config = dict(
    head_dim=128,
    intermediate_size=1536,
    hidden_act='squared_relu',
    attn_scale=0.0884,
    bias='none',
    tie_word_embeddings=False,
    init_std_down=0.0,
    schedule='wsd',
    decay_fraction=0.864,
    decay_shape='linear',
    max_seq_len=512,
    doc_mask=True,
    train_tokens=350300000,
    dataset='wikipedia_en',
)
Each number is 500 + 25 x the weight over the matrix's rms, rounded and kept within 0 to 999. Layers, rows and columns count from 0. Numbers have three digits each.

# up: layer 7 MLP up, 1536x384, rms 0.0822, rows 135-194, columns 0-47
# down: layer 7 MLP down (transposed), 1536x384, rms 0.0795, rows 135-194, columns 0-47
up135:495474482497485481451494526521480502520453460502488462510521543512551498494492537436511523550471516536540469522498477481501474484525497510494475
down135:478502513531508475464479539496514531507507495479543495520483496512536472518514512531471503511499526501530527533493544474472522471513497507474497
up136:512479484491482480480480496463502581514499521495499470496456474501535539514491501491479493478523474489509485494475500535495494476510466499523475
down136:516496508535559509513502506498499498462514511469507519517495513493507509521480537469465493489522494510466528490534500517471510484529474528539513
up137:486480531486508527515485470524511518503496508460508508506505472498514525500486496524490515485489519497519503546420472530513478512518498450500500
down137:479488498508483470496485552466482432529477489498513478524484492481530560512489518519465519497485445504498504520521504544485513514480527550447510
up138:531501530529466471470517492498527490451520500485517535512533472496534506536501475457502530519477474476500434474483521525509456540494499519549478
down138:482515492518493481535509462480504481478502484505484517518458530458546499523516501475465544532496502461467521450476464506472473499510501521505467
up139:512475522465502496485475474487500487516474497550535490444508496490470557487501505487491500519482459488488514481529533467540510501504542492471577
down139:494529544503496513483537497500454490474502482488538551513514460496454496516526493490489463465486457501471469509530521480495511553481500520498503
up140:515496507465479499523498492510498517485477480542472466535486496500455527511502525470494525497510513493456523520545480512465496507472529491474511
down140:497479522517490463506452481498473458469550477532542530475496527520513519528495505547533550499499558502488489515515495484484504484496513472478486
up141:502536493528486510520475518496547450519509488486487473519463475481464487506552521469492473481498448523475521551512470484481499494570490528480494
down141:497502528508467481504452539499468449520536503548511519508505461490541525489499453480476510538493490482482464486500508510517472505511509496534549
up142:485472497470501535489519507494524499494514475512498499536505511511482508477497540497508481481543477477467457494498455469523476490494496499527498
down142:487506478470532523497447511541534535515534468485507517493475470514460510481462525506519502483510491489494513473527508480501525538504508484513495
up143:495513512538538496538518489514506515511518480504464486484493510483483505461493518523512516471493465481492486527502482506510518504483538482497487
down143:548495510511505484514551489526465486475487504522460525489488484522519472501527508539540483470495478513504528514524500479488483508460492483460474
up144:541501491448456495458521488517485491508537489474461472499488496509484487517532549491490529492516449497480510473524474538548534491484519504481525
down144:513461483479508467533469467482546533472483516505490468490510503504470509499472499541505439527495458510463464469515508521455522498533512477502498
up145:489509497514484504466490518518497490448522509488496488521477491503455482496507492507493536504449511479479513524499470492476501490532469515481542
down145:521513491507530497488548486484474479495550504453501478514511472475467503505487502535545505490489569487504541492500491493496497505508477559489503
up146:488513508511530535476493483470466501502508508516539507525520421464531502522472491521500511510497516495491461475539491494514479514490510506518473
down146:564513497506512506512504486481457504467501501482519517521474477471487458565521521492491487483556477455524526547458508523497489478514448479479514
up147:465504503496461533483498492514497500524441507495532513466507489501452488585524523533494521530500484523493512511533491531489451496538479486542491
down147:502521498481465470477515478462467489483446500526533483552504528479471486520453505550470497515491508527515506510527536478543478486532501474493475
up148:520508526516451487455547504447485539490467513484515478519500507496504535501526485504490501522509454544502516489478567496465489504505491530491493
down148:529485522508467523452481494464517525480521489515517479507480493506471490502530457489493512525518504508485478543471518511509483500485516506502468
up149:476468506498500508457540491457512524545536529488518466485498496500519523501520485499503522491493472527531525504535475520515532488454504465477477
down149:553463495500502500541487506481526535482539507547522487482516494477469497488518480462499527496497503507493476475540502478495533495521480485465470
up150:493541475478545501518470490466449489520501506505505488497522460544496553499482511507512540553525502544527466519516489497481480511488521467495489
down150:523503496516476502468429516502493478509447466536500480513491479536503495503509524525464516459570544494486538478502492494504482548530501496495531
up151:477485494501540466475486503510510482470470529518515519512523515518450531476503525473505502482520470515515489534523491453504510465507488521523482
down151:494520505485487530522516511500483475501484469491476499504482518508488489506504455470536506491457484524528499503478523487441500519497533476495498
up152:537494526500516530523509516543500542503491516503508493492515447493505498461469522496456529502474495526552526496566479505468531493518504532525457
down152:469451498488496506496502458516514481477523497516515493479472538507455490489509505512492477487524462498480470450515533449473490474496566449490523
up153:502483473558489525534509482488494492480509506458494514476467483480492521504511472502475452500512499470506479522504493495510534556548499489512516
down153:499535464491484459484501479500563510483483521451519507480464494524504504546552506531480540513497524481496473498536492487510441551480489510536496
up154:518547503517483542470511491511543532531553479504490472506496551455462482479472455534504502476454539526492524490501491482493504533483526493523496
down154:477481469486541487491474533480527523505485556519551474518534467478513503535510517433487478475518486478478491523507508524498441539487462521516466
up155:487490509463479488509542506481528456546505472518522471501491462514490472509498527484454561517458547496499504509496490493495517474488513514507505
down155:518497498525461514513502471469507507510488504503503490517514491537502499462540538499506501508471562518453432507490480483474467496497489550488497
up156:488505518496498474487485544489510508547539492508483482514509455484502473458486495498513497515491509537487536510497466479516502533476495480487502
down156:499472495507514507475507501485507462511554513509468465549525485518500472467493475515466502460531538479493516545509499532543530512479466500450449
up157:502522496525529496510472512499529523494495500514509517478509476480514487511523442475483487494509505525472482505488484512495486483468484486515473
down157:505478467502492469458490455510507499533473545503496500499504498494519502466486450476541499501481502469524520552480516510510496484506493481553512
up158:497456514498508535498512466483464486485542457475509524519485511481490525500524546512480525487443488499495510479493511492510502502492494471500512
down158:498497500466456464479551484505538504510533521469492480528466448504503520447469523487467501462504485500493492505461472476505440545557500473486539
up159:506536520497485511469530529536524473509548473466560469541495483476482575502491491501516527478454497448558492490459501503490468492517464475477534
down159:483478470475492465532504512473541523490514466535502461508537475460462487498493479496504478487474557541485510478462506463530493508485484504486507
up160:487447493523500504539522467523525516489488517491486506549469501515534560492441486506540517519529461498483494485471513500552539528462553453497508
down160:491509478438494469471495502520490502508516501478505509504506531483521520463532495472519493505552504537465503529531474483451493502508472515463537
up161:506493533494465501546473510459521514483481474525539513496497506469479506482496527548493457475509510518497524493452492482502512522540515491491472
down161:462480480481528532544527488497442530564470527502522508494487491524470486515519499502483535492490534542527496530445482438487475538484495482498505
up162:538524498500517461446502483521489512535481487484539485549493484494506484510547522503512491484512482528521529497478496456446505520503498434515507
down162:450508445507488490513480470474493470530500460485527463504500501482510474513547516501436511470503495466502527509528525485507506525504505471509487
up163:533534461460510528481495516457482502512501489518460542480514485515495540464564514502508519514490485518528515516439465539488504527565483494492487
down163:462484496484531499517513508504520491506502527494470510456506516492527481462533476516493506498473544499500474493510469538529550467520557486501506
up164:502526535537499525482491492477472505523541478481494499502488496524545491502520504540492488497487510529509524482475473508493515515455500457487537
down164:482518530496494522510503473496472506485522503470535486517514529481485524533466501508491469496474542518504486501501527498476487518519485490523464
up165:488501502517465488513491473517502495486500533533492489493494491492532501528485527537468509530494478501499551457528494507480548486486495449505485
down165:540493526516491465501488473491529473548520521497483486466479481513527525527500520509487509474481511485482508531462508505476532488506503440582493
up166:459480431503492493464517511521503507540425486523519516498498510480477446470471483519477535508447542500470527569490507493471500453482443515479499
down166:519528467473517509509419468494489475498467482535495512473501499487454500484560488433476470521531478528506541528536534487523527476537503495482496
up167:493461508503493504472555551500536492500500466481487479521472481549495509469502486534521468516441510511528501485470537528511528515483472522509469
down167:499573512495488452529493506450516505512496488524546523483498475570437470533503470457519474484479488463514488475469519481438464464579492490552474
up168:542519477502517481536504502487484507438507487524522455543491526517509517475447531466514542490547496541478518456497445480505488539504515506514532
down168:491527439494507497517534514508489529526459482473503486496512504502476481526467461537455527477543456510492482511521456502476484532475536496523530
up169:496509508545514505521502479494491482502516478506501438523485457503506516514453496472469506495520495520511502463547496534497469533493559524521538
down169:537493474443496484511522501489541558499514504504495527505501504502494477487535497499502466531499469490520509492503499506491534473494507498545514
up170:475515496476519504474479490503513505512491484446515535509502491540468535489478519529485516512490470486500498534503473515484503520467508499509448
down170:488473502535497508491486500455502516498506508478515454491503486518491478476508480509535463543475527481496487489478486504514493514553499507456480
up171:448518516475500526520542517499482481548463501495468482498502460491461492510480513528476485483506477478474468495469495501513555515492468516470513
down171:513516521489483486528501525487480537479507491470517458523505501492515508533533506484507504517500478530479438491469533478474524498477514450494490
up172:519459482493490506502498468536525470512514515509519504497481527481476504496476498523529499512526524501493514531466475497484480465492544472477506
down172:560505525479531475522502529500509512521504520492488480524487456509518536435486486433548532520495482506529491480516500514504514537503526504505544
up173:472524518528463497521466479513522441490506497530513484472547507502451539451452514549503494508524508503496488523461486488468530512500492472542494
down173:441476470503471493501504467488534498498479455476484527479514504547502514543529495497490505495572513508522495487488488499474498496465517450514497
up174:532483493489550481499522468502499485515451507491509552497576532517536491475504502492475513509491510476485534495480514547493535497532504494523522
down174:531466446518496512525533480482510475507524490463492480516556470485560513525532494487500494558441477473489491480514476506505508472522413502496459
up175:463493470483510514501463499506517499465495487497520515502494535496546512503481413491517525511496511495511550544489504443487497507503484461543484
down175:522472522547508502511456511468479511491503496467459460481521496522490511515487509528478493510527462484478478473479521560491466505482536533540515
up176:475510500481481476518509515488558509491490456519490478477483475516471493488502494513481473503508495484527489494529506494488497464491518481547446
down176:486502514526467482541538502517540522497472470507549488533500483535491478504470535471491500480474491473502497543505501527500533522454532506485511
up177:473485525528492491515548523457531470498484480456527536468487545479503498476509531512512530520503488492498519490467473443488475540492484528491516
down177:541446495524529483519506526479477498511512475500470475525503481497511494521478502533482504507487496481506542490508494532467539513490481539516516
up178:493487475483513465474512501530495494503509489510461510488560513473540519510491497506548479489485517512484510516522529482486491489496495495501465
down178:472487505486484492482519500496490490506509491500523506530507502487558523476500482462543491494488478502498490501498470491500503533508513505531481
up179:478517489497509495483515520496504504526504514478499506492504521501492508433525455509524478530482494516538495561475491501497491491470524504514494
down179:480476503520522498498571477468493550545484524519496494531487502517496541517479517500513507456506499483517550510501495507520502516519496514510507
up180:495494500504517513490476491522483480485493487485470477511523510473486480545515555474515478523506503515474520486475477533521516500492496530484554
down180:471472447505505517478483479528480519490499503504488473548523494497555516531524487471520499490502477521486533491492511470515507456497511528557510
up181:555485523505525500505497505506508469503534493453534487477490484480514480507464489482503525507487540508495489487508501505495494528557491510533525
down181:481472481497518582504504517511498501441496504546492488524504477452519491506532484469470486477520465524481535532492462516451517506481513476509481
up182:467480494449559546476492475527464476540566443517498515539519536506489513518507508530488481524508507455534500537521483502505428512481546523473503
down182:531510537506466477512473526491503507493481501474481463477498480474459560473513474501489512544484495494536495556475490476487506522554465515484469
up183:463472468523473489500504496510512518500501512477542527462483515474510477531530492496522516490468474540496563516481457535518486494500472472512467
down183:507517526474534551487517477442455504475500515522472506526512508479503530524485505508495502492476490487527520520475477528467528536486553495502529
up184:505499501476520512494513515466564510498541506517494489481483460546506514489528498439551483472562509510550506502478442479545510535527484473506519
down184:522497468473514460513496535477502497528546518477510525530447442476510450523511465479484487463530532464482456475477500484536482516504498468511491
up185:530502501487507502527462535484485525480509479496490483556526483493512510502463508493465449508502493515475478493530521536442510469531563482525505
down185:489484511496502504512517485476441507472535529536503514498537494484537512551499502493511488497520488468513536456492497527517494512477477544534493
up186:519467484572475531522472489549469528473483456486522490487527438501507465516541522504529532448490499521494488513456500444509551484499545474513482
down186:494518489558522514508494439500480499473512529482485509494480532527505535506492472449470508536504523449503477454494438465467472461477485458502533
up187:522519491540531472475521447481511517465512508479506528509518515527548474496471522465535547475498536544493497496517505497487528504503473520525466
down187:551489518526526498517531500502509505505510498479540505529505515468542458544512514442485474545485525522484507508495545498465523460491465526455488
up188:473473549494470551441528459469505515518475556507482496513546513494454480486556480555495419526502513461525491501512497468480490507481466519493478
down188:505524493515491521477454486527481495504435490489464527494469528505466491464468514472518520495513540517539516468580482501461494496533519542513499
up189:468464485507491498487485510492494515487478504508524542517509524533533524530483530496543479497475488501528485497477473494486499530559492503530491
down189:531464504437537474515518508489486515469501525502476504509533511487518492466529504539514503495514532502489483487490525515517502467464497513525495
up190:475513495503523525469487468496483530521538497489521499473489496470537492550494516480540493511454483500478502492476511537511466493532502451507529
down190:492499471481515470518499487468464494477512501497486518520505511500515458505448520482484480535485493499478464472513522516479530493529531502500471
up191:450514518472474500513470513514489559464498491485483460500440463497478533496492497411504493518489460513462479575493508497516501532525504511466533
down191:468537535488547479524459480477524476536533492533458534473471493448517445520492480505480500493472511534531486507533502529503504492531474454521502
up192:499479505508485523522533458462510481462527483539464527516494510515481523494497528496526506516554484474523486537474465498507490495518504495478524
down192:482519516506508519441513473496563536510509520493484512504481517563490497489465549516467446516563484432523475509509484512488504448519509495497512
up193:549505515482474480472515508509454485506494470493502490499518469541508504551535503449537508445524479482511474484514477509472507522489507535507511
down193:471535541522553475531529509530511478509482549499484528501467475492493446524542476492519515525529477464490483488518505503485483487493455497498482
up194:474533525480489534472452542515494524531547493494448515476458545466506469495492505457533543494492531512494509520516507522485525515480479494461481
down194:532514516452480518543469556500451475495500527502504486508453524460478517516482461519484478496513492494502478489478518534524507536477482490467526